python train.py --num_hidden_layers=12 --hidden_size=128 --num_attention_heads=4 --num_key_value_heads=4 --head_dim=32 --intermediate_size=128 --vocab_size=4096 --hidden_act="swiglu" --norm="rmsnorm" --norm_place="pre" --norm_eps=1e-05 --positions="rope" --rope_theta=10000.0 --rope_fraction=1.0 --qk_norm=false --attn_scale=0.177 --bias="none" --tie_word_embeddings=false --parallel_block=false --init="normal" --init_std_qkv=0.044 --init_std_o=0.0 --init_std_up=0.044 --init_std_down=0.0 --optimizer="muon_variant" --learning_rate=0.00585 --lr_mult_o=2.0 --beta1=0.95 --lr_head=0.00525 --max_grad_norm=1.0 --warmup_steps=200 --schedule="cos" --final_lr_fraction=0.0 --batch_tokens=8192 --max_seq_len=1024 --doc_mask=true --train_tokens=103400000 --max_steps=12623 --dataset="wikipedia_en"
Each number is 500 + 50 x the weight over its row's rms, rounded and kept within 0 to 999. Layers, rows and columns count from 0. Numbers have three digits each. The size before them is the row's rms in percent of the matrix's.

# layer 5 MLP gate, 128x128, rms 0.185, rows 0-127, columns 0-63
095:507454602470451508463581440439414510522467498454511439552537518493440556482581553430509446449513511562509543518436587481565413531553473453433606468590426556460403464429475471448460505518499463
099:507488458554470500531454483444567517442519505465468479451489484520490449494606491502514537474479397483543434449507463454540609449505541591519443581539487583571515555528421352597421553537608515
096:451434493504494471543530550447502528504409527510474479502499497495581544488470468503556519616539549554463556565554596468525502532513367576496521546504427471518546438525433578489574416564444493
104:516523489481470492552451513533505532545533459610470612496531507523566562494575501574569432553529484538485383471454461539513572560471453561502451454500480481479498522512451480504466529498559501
099:486487546500453526491555486507588571467494445456474444568507577500513541543515468537422537539536477482514501450489481438527531508528629491441465463476495476530501544512602448530472483443628447
096:476528555438522501440417589505531528512437452534495405467498589507527542500396458433568584529514598594597466514483463496515471581495505526565585436397446519431524418476484470443529545447522602
104:516467468476440478459547515478544468531434460509539469427511522431533476510520509404533495506472469512420548510415519554563482591403455544608505536438546449562517506470511483471489545587559593
098:494522411522542461542555460395492564509565526565525563507505398607504394491489489485528524552581618575562557513403517506517473487489452461476524451551528514433535549525480503434441412532527552
103:401469473514528518476530465394460587481530506493401522528520593501498578518493489543426498604425591480453553548535434533572516472459519439517449445415502502471555523470521469436527477458533546
104:544392613386576487470472462543489577530537555409480523562522484482557517438394524546528448550616518452509508458419490564496452631498523509457472445492540448445533383483514454490587453521570557
068:538501530539494517501459524456508464445537518440386395514443430612503449481551501456478501531392362525567508530532518482475455423513468459509615497491557519509457507528393561511516416480419416
089:467479557506538511542509496513473531458560438506537444581488406560488595547536547425496398571424489512535501611515545445500447560497482519590536599610524495432470456406519516502414477493522483
103:536554523472485587510568450506494588527497422581433492519440506398458470442484526524446425499500490625545503502495574484558507596411494550490575549546550471424447430457465469462497498525522501
104:462481521592578461440520538507459495467510515468451492461562502515549565498498533508496450476402476532534476493435496420500540544470517513405458498459423463537535491491577430432470403556478468
109:487553480532478441448540439465542653517558418560559573507481405435448526398436560524481481545521634567497532454457440439506559504536435425508493471476504501472561523508518437498456465440485523
094:530517520524420489519552429439479446450498547463487513549504567483475466602522382509555528359503537462582584535436551473471486474502521533380407442502518555503519597495478470514498503474513513
088:453511457502473548441393507546500417569399446475492495546520502507455455545560502480536480555520556417458482466568568355528559385421528397424495517534454433499576494426492487438489496370461482
092:520541529554477502443471540491505572490474581565480562532496522472486514556562482543494495651506513489509573527464502536536494469507548508455580526451451520510548453546458490474477492563523513
103:469433579472565506419453527427491512590567473517585566456447459423523479514540506422606536508547571561568505421387505474563464557470543581526462518503495480462424483449531507451554475512523480
072:522472455492554536449477540487405441463568536487500436562470555502512585404523572500480496594476512505544554486465467542557470513460411529424639454515566550482554498490440552521499572519479439
077:487526508382475448547434465490439549510556521516441533568458451548474553540555501465502559456492555436494465491502467500494513498616441472568588567517537480440440418520534552430420553456661493
100:419557513523452415482491495398451435376467509561532495537439507474433546440424546417451496472530496477564421473509446461515555548540476503556495476476514535403575547505524453428573515590516524
097:482520534506465572585485518478470445531436513567515548447470482561543542427467507564548477612533528620550436496545500607504375531402501498421508412507405517504499596476487468482443483499491514
086:413418508494467537526512489502432518456585567482442482600433466506499453546444452534447500530568513456539546475572487505484569473506538432645468520435504440473490458483561442586525553474448544
096:503508435490472534449494492506405503593585561507503605491578464456495469545475469518523475532451455502560528525498419475392487603532506541592454451549488481488596547509380494457455552452483559
108:457600460534471560442520497573430488480503482522493584528428448540510474450469426523451534443519401530420436496520479468449642562412524469541486447405510457428527449516579388501524511442543533
101:435539428524517433539509480514585473440488501560457569537561458570475543532527467551492483579482496556624497527496510476558486464471515543551561472435465449503530433461496492498525459448444561
098:483597461422466455469531511493538537464538480522571550473418463450524490407452444512472507505547499619498532431488546455438516538479526528526376452534514467407448534481561489409479443498512554
105:411516540429545607488515451475492516485452406527358592514529578457471458577430428508505405489492519520427511483485547457500487546493565588578455529541499529471455484489549453481541478518532485
104:515529420526420448536606481564485549579543482501509490555472592548547520470458570569551515391545528482477478541481466503558513576523620489504505440473445489457492529518479514503448559474448562
096:476527535421357545514481460469574565505493526524500455505604563513483576441573542537612447524515551483489553388515538501557565568533447459480390520471602495475469431486458502537535555465532478
107:595491572482567601561492554525481548549513474451455430627509457601497515509509365443517486481510477518485473487408539470497507506632502496478382450473482511444570483497482445504555540488488592
112:486396585542544529488511501510464480510504539577546554403544484446549556520484525557494533544487521556623475487420518527538537452449518472465458477471441486515565560542421434489464522492456493
098:464564456476513517390507475642549475523527566561390524468495486553542477487573513495454463534471501499588544514539507511472533571437498535438430479471464561522573411479509509451480491472580524
101:574418382540475467501465468466472555480576557597480464474528495527579525536545481446606489415542520464440496572529474435478501452536600533556552505508532476445506585520465388499432519473455574
113:502494564456573549486512510437633496499462465566530478511556543513512577449467422485533537482530501423420508549523483559587473506502581510481557490371443499512530503507525547485459515410559528
083:540466439587472567463474498502593574469552470436544469434542484463490479514542490592552509497470424402617516562528467523591528539469543481398549520581450524513406536467571538493500522529462468
107:541572486597494571494426466574479435457513481504430571458535450442554492498457508473572455503494537482534585517610497523480589371517525551511420522495439472544476587513424469492556440397463489
106:457509500440538492456572400562461551587572548503548449479448543545522508518491492508514503512517531486548429482603480515564500506411564471499485424441401576545471560452532465535497415534542646
108:484463551480489490497479606412497514384472576470411410419509376528496572530450517488487477537522573451472508500548532553474476495515523535520469617528563518412517437526519534532563472523633618
101:468524475482542429529588471486544518512501492503479520487523513564490577463394557472551419632525475505423454477508489420515465526549507529554451433493578487545463585429481506495467437525508547
092:472595493591509549514492490513485539464502453568484421471476477592411564512580558498471439537523502453574505573507496426395525508482539494458483604520548574477523478547552465451490548502487496
100:493412435519434497498506451505516482461498577486469523486536415522562547454403498512499474523523501459497614511470605533633437442414525517490519530479464473428594533475360502508462444527490503
099:520556544425484493493514588445555448533542429519568580488469513554535525539560563501585511483490559568524581416428516534440468568469487427551561537486419451473567505491519552455518454527557546
102:379555495595435411566521485463467550535530576488562513553529502487532520509566522402522540447477422532546536467487506435468527542440564564578493502569452508528445440503531494523464606468583544
076:504473522572528517434457493497477497490503530460548540615452553566526520497536515543491483435490557529520513590542481501541489557567468535450473441510563483433528411437502486446524591532453485
108:495528500592465540445497426461503560456436602455549518542459467484552604454483527511507526540426535511424415457464503534459529521444520614504541463489564570413518541471488441526418454444573502
101:566543457480518458420495529482438508452473460506525470523516513510428377492549558574600505592563549563531527460528490412544513523467440531524463436492523516568528484503524536505455527515549540
093:493462566516565538499514521495347505469503378429547520459496577418553467423518456412536471462557500480451537517380549422619470488509490495464537517590511390462544463463478526434493526481595526
097:483565467488635445499477458515544512401526494529583465481440571390475537470484470554525466530457478458571469439464464498540479478429463504490471492453477572499538479525484547390536395548526548
114:540476531537498486508450534510534524477473521502474468473580495536591585484457508548560559506553503466503479442463492544540629490531548531431496438488418365535400485448480438531447444556459495
101:580490526501460524505468466470494454456443499437425481554515505483482478503562522507571510443553543544440460482529562471628484476424575504493579466545477480443462460455547384494427480515576547
109:489486431460504497544528596474595479524527542506487498584480455485554548612468409486542475481528564477590539523511506504552521478581564577454541514554535550524518483494371525538423423504548518
105:460591489499471507523462519439492506537514556605460571421484428593485506473388494472487466503519488495524509460520449538491594468467500565636555567515534457408477471494484478521558489441497598
115:475510424587434530508522387523426462483548488563509537569637433531503526551536535558495457642544520466450471529469543501524414477488509580491502489541500530493455484527561481330526385498489570
104:512454557508555441500391518493499533494486475541425446498513484433568398505535470504489494558546552603461463492449473412513523480514507493449517406522524514520633565491421469443481504395439537
099:505475446541447515471535551533434471554490505501483479482519527535452503431448479485511479591575540498496480512567445456521567486445522449595431586531519574533523587505501480507371520560538483
103:471450544514392435499494497506451467441422474585498520528472484495464528495486508441483446520519412431479572508458513388616486493430586511516448492504415365454517471534435471590420481447511512
074:511480600529507505468525565469586554479498489450553488591450522488485366397505537454436532477455526499438531501602525448550498389531516517451538573484441459475448434494511566525423508579529463
098:533581506524558515496515470389546557520444510528566422518502516410528535435491517395545525436522429530512522425509516441467426482511587452441475542548457583518509419485480529478513463519490612
094:539462438488558509411593457480566482498504522469510493532499538455481521485516500517568595507478537424502580527465491447528495515479431483575580512556509448457442548452451505526491569533623488
111:434514441543526444503458508493387506551560585537486593496587481507501559437453471546556445488438415551538548494494430502527607494495483548525396558478468434500584494540596526481401484547498540
101:525593538409569477518580544530469431575547518505480503563569575533448500518455410472501610548550540478485475460467436423531488538500521551522567457430426441482485469451518488481486543498578618
105:446433499536542457457528418493571398515390539500481444515455457531496507525447462463511455529437491515551541512455582462509513525453523539607393504464568556485516534564454548490387445532495503
085:523554535488595528483482518537472558503484536523511435457568435519507453431470576410472462550525537581562428502461527438487479579561499544525586502494553466372515357434442526545471481509534531
094:454452466514468509478647518450441446500529525480502461586458566480424463486469506445494502518628532467514514440606484376399577553505531457550495406503545515455507540488465564534486432507480516
098:508526432511443507517429492476481468522398518479554574532490414433419527410488458547563504452540511581504471557493521507506516525553532484578410538553519513485540385535528460463490532495617565
106:383439462642465417494529534495505524404536507570494580515532459494433540485499501483496513500416565489533510467494460529461582476531490499473487506451506405523559475434460494447493529596428534
105:450531473532505436496524518601458455403595438441529514560500536490457585465516389437491585542480487469462435593458483481460459563457444402513476539477472560552552550486492399547563457459561511
096:506493450453509439481435513377547567485515509612569525502425503491446529476409503463595496472528494447517468417425562395402537576502539486490534474507461517509606504471526496499577457495564543
097:458416517455554447563598527525526560581517400480589473505465453583476430500520505582587544503438572466442385485559457484512523526453550508480450410476415495468490567495349427461476496549497501
076:400578472483509481428548592531457497535543488471525480568505576476464473397549623473562468508507462514460498444589451425459529487477491488536508603520427569376478469519498461621461567493445551
110:485457588479508519521448557462538402398456436538454550463502485501477495602542421538536553552510487403507477510433519462562493458545558495478403487508565402440436496532437441503475580486490501
099:599442450554623549487466511482491468548541447571483503556597449532465501439384430507551466487500492526525560494498507514511436445482398515487521438425522493444567422522441494455540397543517504
101:391551458547510569404578514542562537524441531536480593492513502601520485474485501498529493446413535538529500467416494563499429466483505541497464526518450446478492480447462476442411540467466488
094:456578522525503445526554548455527451368575435494475527470478574497501474487480498555495465388568476521486432617461471419425458568502532577553572406498457481546601516490471426469406493545532535
109:549488467551466504648462467477482508550529498522388547529509486554483597498511566502495466454543497459465526512435513580568550469509448603488429627451463539434454492491503396462527464499593598
100:493484446415477466499450465514529504402543453494533438442566514536488646461506567509531476449578524432568554542462626459465464586419523446434609523454477483480556438455517443459520508537541491
091:519521411525494551499454524532481514524424507572529480507496523484483516573469476532500529545493487468610558507473520611417455472584553546517593516498514443463526404440503452497443545481611444
085:548523463531440525599499471420520571451500443503530504490468466497424477455526366538489515512451521453449503455525341497519614475546543554520455495626497441413603581548472543585420529418544523
087:522511464424541562548539483553393518519482476513464467454509464514514380506532510444495552482530402513577602500537610521492550553456517627577579479485465513511497525413461553486513448452658589
108:459587492552502510496533572493518528440468499468406503517536487591488525467503460503531580398560551524519483542519422449526523534472583564471536541458488435509503525503547442529504449372546553
102:545466442520475581527447496444558519600410514540576499491486440579521460531501440602536473512522492502467537422537510531533558479480472526537369439442422420544463432566461514512514482522578498
109:515415569544566514502530427461620470530603451510495539466521487476568444604517485459521505506458521426544523437537436453532531557619505485540526518451550433449550490479422435484511443561500531
111:532442545567520593476551574510518543551520474482490478453471491538534573448469467539532457459541512595539531551467562549515498507428540555498531526586476468454571530446475428397605520456489542
103:529516447405488506501530507457544518518553519429506377600517500408547524418454578469544532585569421546509446501505503354489462545554493511515572413520437494445540597551538458556490498629536589
104:500453468489423525444436556545581498633545504574491509477570501557577529543507488499583575421523493583594468628529536442505498455493543413566522494522518510408590498472347472485527554453514558
100:442439431491553525515559401534457497566535537419497498573484465526422482429459441458576400457507433485549411449530559564528483514516524545539535477558462474417537468508460493498526510521475525
101:558496485479502521581508423481461496436538514512361556492506493472571462539448525550558410484607592493461448471483586524501547544432540535455452519467525467473432336523575395482477484470451586
108:521524495495469561504419598414433477439562447482452468543501370521492450550420547503568525506575504558462529484524475540491469467413495519529546525514405457481516486518492523405430504489564529
108:559434551511461575521575412404504486549546417386484553553568524462511439523523492497577478551555525458476500474535444413538476557478531553497456518448525566576574525483478461527459570521564476
104:528498461484527472567417409460494492460499492585523573463495483439423473485578510458560565509491514515513559424523486375507516545515576483560472450443523494475492529381478496505453498506515503
114:589454486495494443567408536457477515521485496546534519422573480442475492617545544529510504527564578594604456510458540421506555535459509495511467482389435517507544570507381404531569504492600492
105:476495411473471525531550485411469476539502381391475486561486402390530460537530500454508479459545477579521430501530524489559529532515521552515556498492458569466463463461587522473469486455517532
103:457511401514507533554474512489614499545466539455441520532537418456457519446484438520553501446482543528513592462416529453443527593467567483530425479452474481588584511481522509417595539472486611
092:487473447521573576533526484477432542568518421488455469502438511404525613451550515546454460590523572510582500461472509505457578538475538508545471450492531451499552475492522496533549489504523478
104:494394507480451524509566486511490528622494402467402514541486552527525535601544459396600486579486585470465568516513483450450623524428521490490488407502519545561449543560484464508511486561483508
100:497552544485581490484414425427429458549434546453542427498476519516533514532492469492556511533614550553546468399539399455593459535444538550530527512542450533591481478478579402454539516559542483
099:509450536535570427456577400520502473467504539461510581476475444492523464396484452464572433583490486477438510637532467457553433610518502529465531521546506437518533561513504483520506509565497509
111:475488537584490458503531580434511579448534516558509487505568558456505492510499467486577517510537580460463583572529434459568446457448542496593473430497411537442500511542532479480470547548567439
087:494497501502443436450565535470534510484574521425473553478464508472533507547565415580554558495413561509495524530577445461530529485425493564462476474525456555445529504526535475440496428489490512
106:434592508499598504488562491447491512560544516577432502509508501462473528478408471575555498428616567456418453545468626413496505541534567412460582477483536539479572458465426526479445482471615555
082:508441475486563548579476581494564467477603514436536551527556451505555425404570479519532485533512498554531609563411580424588420561501547509450488508536466467484516537380533500455519532509527458
110:465501466485557575482547406482458471482523502488529525470564464492460452576455445525547376520549529514510465558405515542526464452541509446446463492512468467481483428514550423422550515512504527
077:542570595396534458558521446511475603486494460448401437538501487511552432486493472490488634511426498482495457558508436437558435553443475529589538460510524489439462514531533564527544427465510542
101:542555440405527425466463561468514490558492476534547440565562441452545504305518541519570500550534489507544526522478495488455514597485448526526533476566494471456587435479543435440495511562524555
121:574582487581533446518573536549410564516462494486497514498581477530512523555463499513590425445580544485435531549458619443474472446497570583524469429508431494426473443496466461461596433540495577
111:445537486356474514467550503539458480499481483518573525533563538529449556498429571524533487440504569498581486524430563492525497577484469474505491463461491543444590411541576474475472482540489611
109:553525500454499428521506505522586525447519485520467520439418600517523610519534433533536463493579522442429602464510514490459505575513598532450506438509457473412526543456529534442546558453473594
100:509638571580569639553421533558483597478461613526548545485538485543423428506585550541494526558522538475544502447483449452462460526507529489518510496561587586504511535506511434574511526419437446
103:488430477470476481487441536528533525519507550576465495474565483538551439574606544449607471559553602487508484534452492549513400519453589469426471421566403549548515469420476513504390431474504612
105:459472418487533487551524528463579565560519551486449409547520457503409483459419443500450495525579549487512456537444540564483512510409617533491465472485477454535471473442518497536466648425485483
088:513453524488488472499520536521522644455434493432483401574407548465483532486515460521551463581607545438529459454550550411516446471582523534560529515489431545420528494455407494570510609544510494
108:443409415459369538482537402528471468421501534504561492568510555499434516544459453475574524544458501514518628528524650442460516549496561468505525381492494518522504558535516421544503411404471538
096:433525512455465493419527446519524397587523381451480501540549456448560470543473491522599473420524483537508466521498471477583519505417546457440427520544504558460592591491462510542508473509593583
101:509515494439544478448571481484588489453468490491525420495586548435552558508539483521580526481540529459649538476489503557512535589443540548531438482499481609553571515511455465480590488527580568
111:550552515474403471473496542570535560531548606484490514532519528534544557519499520509479486523457475431516469542477490522436456570510535426404527440584424444536542486496541425479486511529629516
102:504535460541517506511537428473459447461547474533562475530552512573511485436478504436523407470446582579601437441496501416512481601526565471500411448553477478465482562565526495535459413552483492
105:641452506514523449511406475538486518468427558547481537500506500537578637478485461555522469449509458462581529503560503494568448434479423582439400577466530505471508469462563464466541550620498548
090:566519510427440513500430532454476531483471544475532487527465497529577517466568499350499542432480478442540533486359511565511469530550446483572429469479403388434559516450525505507463567539560612
102:500464517482512403474541575518483457487545475502466426605550512579473473525458468530512519470580561485496525488479567550467508556401473498417422479534473450415522446394514507512535536575507545
100:507514452463473442489571491452394493378458507535430509489499485527407566513473491533517534533470531413566485463480459491423540515489525593510449538461498448487450379458444468507534548469603535
087:452466468586422324449476564463529543434544564501436661482502459544540501499523458463460534512571503487502509476535433445500552522551449465497474522510514576466517528409553448521520484514512498
103:503562473529450497553459497514524513536536535501544526448612553513445525410531504545561469468494626452516484399532491501482506591483505509461574441489391557569495478445423513471496471510460574
097:575543433481507540572540453471491583504517490483502575464465545579365575510446466548510466510506467438544528508611612583443523487490499561549481485471550427486477516451452472457507514449563559
091:521490454487515496526520532415460485579498399555523539607453505474489429435453480463576476466514474567479470472543523545564519533481571553612530535542526473519534412496434488496449444441589426
108:547500549510500468459564531449504482472422511545443593400526442576426437502444515447489410468431507485500488546390527507496479411452625451499559519461427475472584410503470422594473510426516539
103:526569473619457519480439604526532639413515522497446558525580430471537456538512484509527566461446533541463531523441595556494483443448504584561513466530452471497502548501508551490515518423592482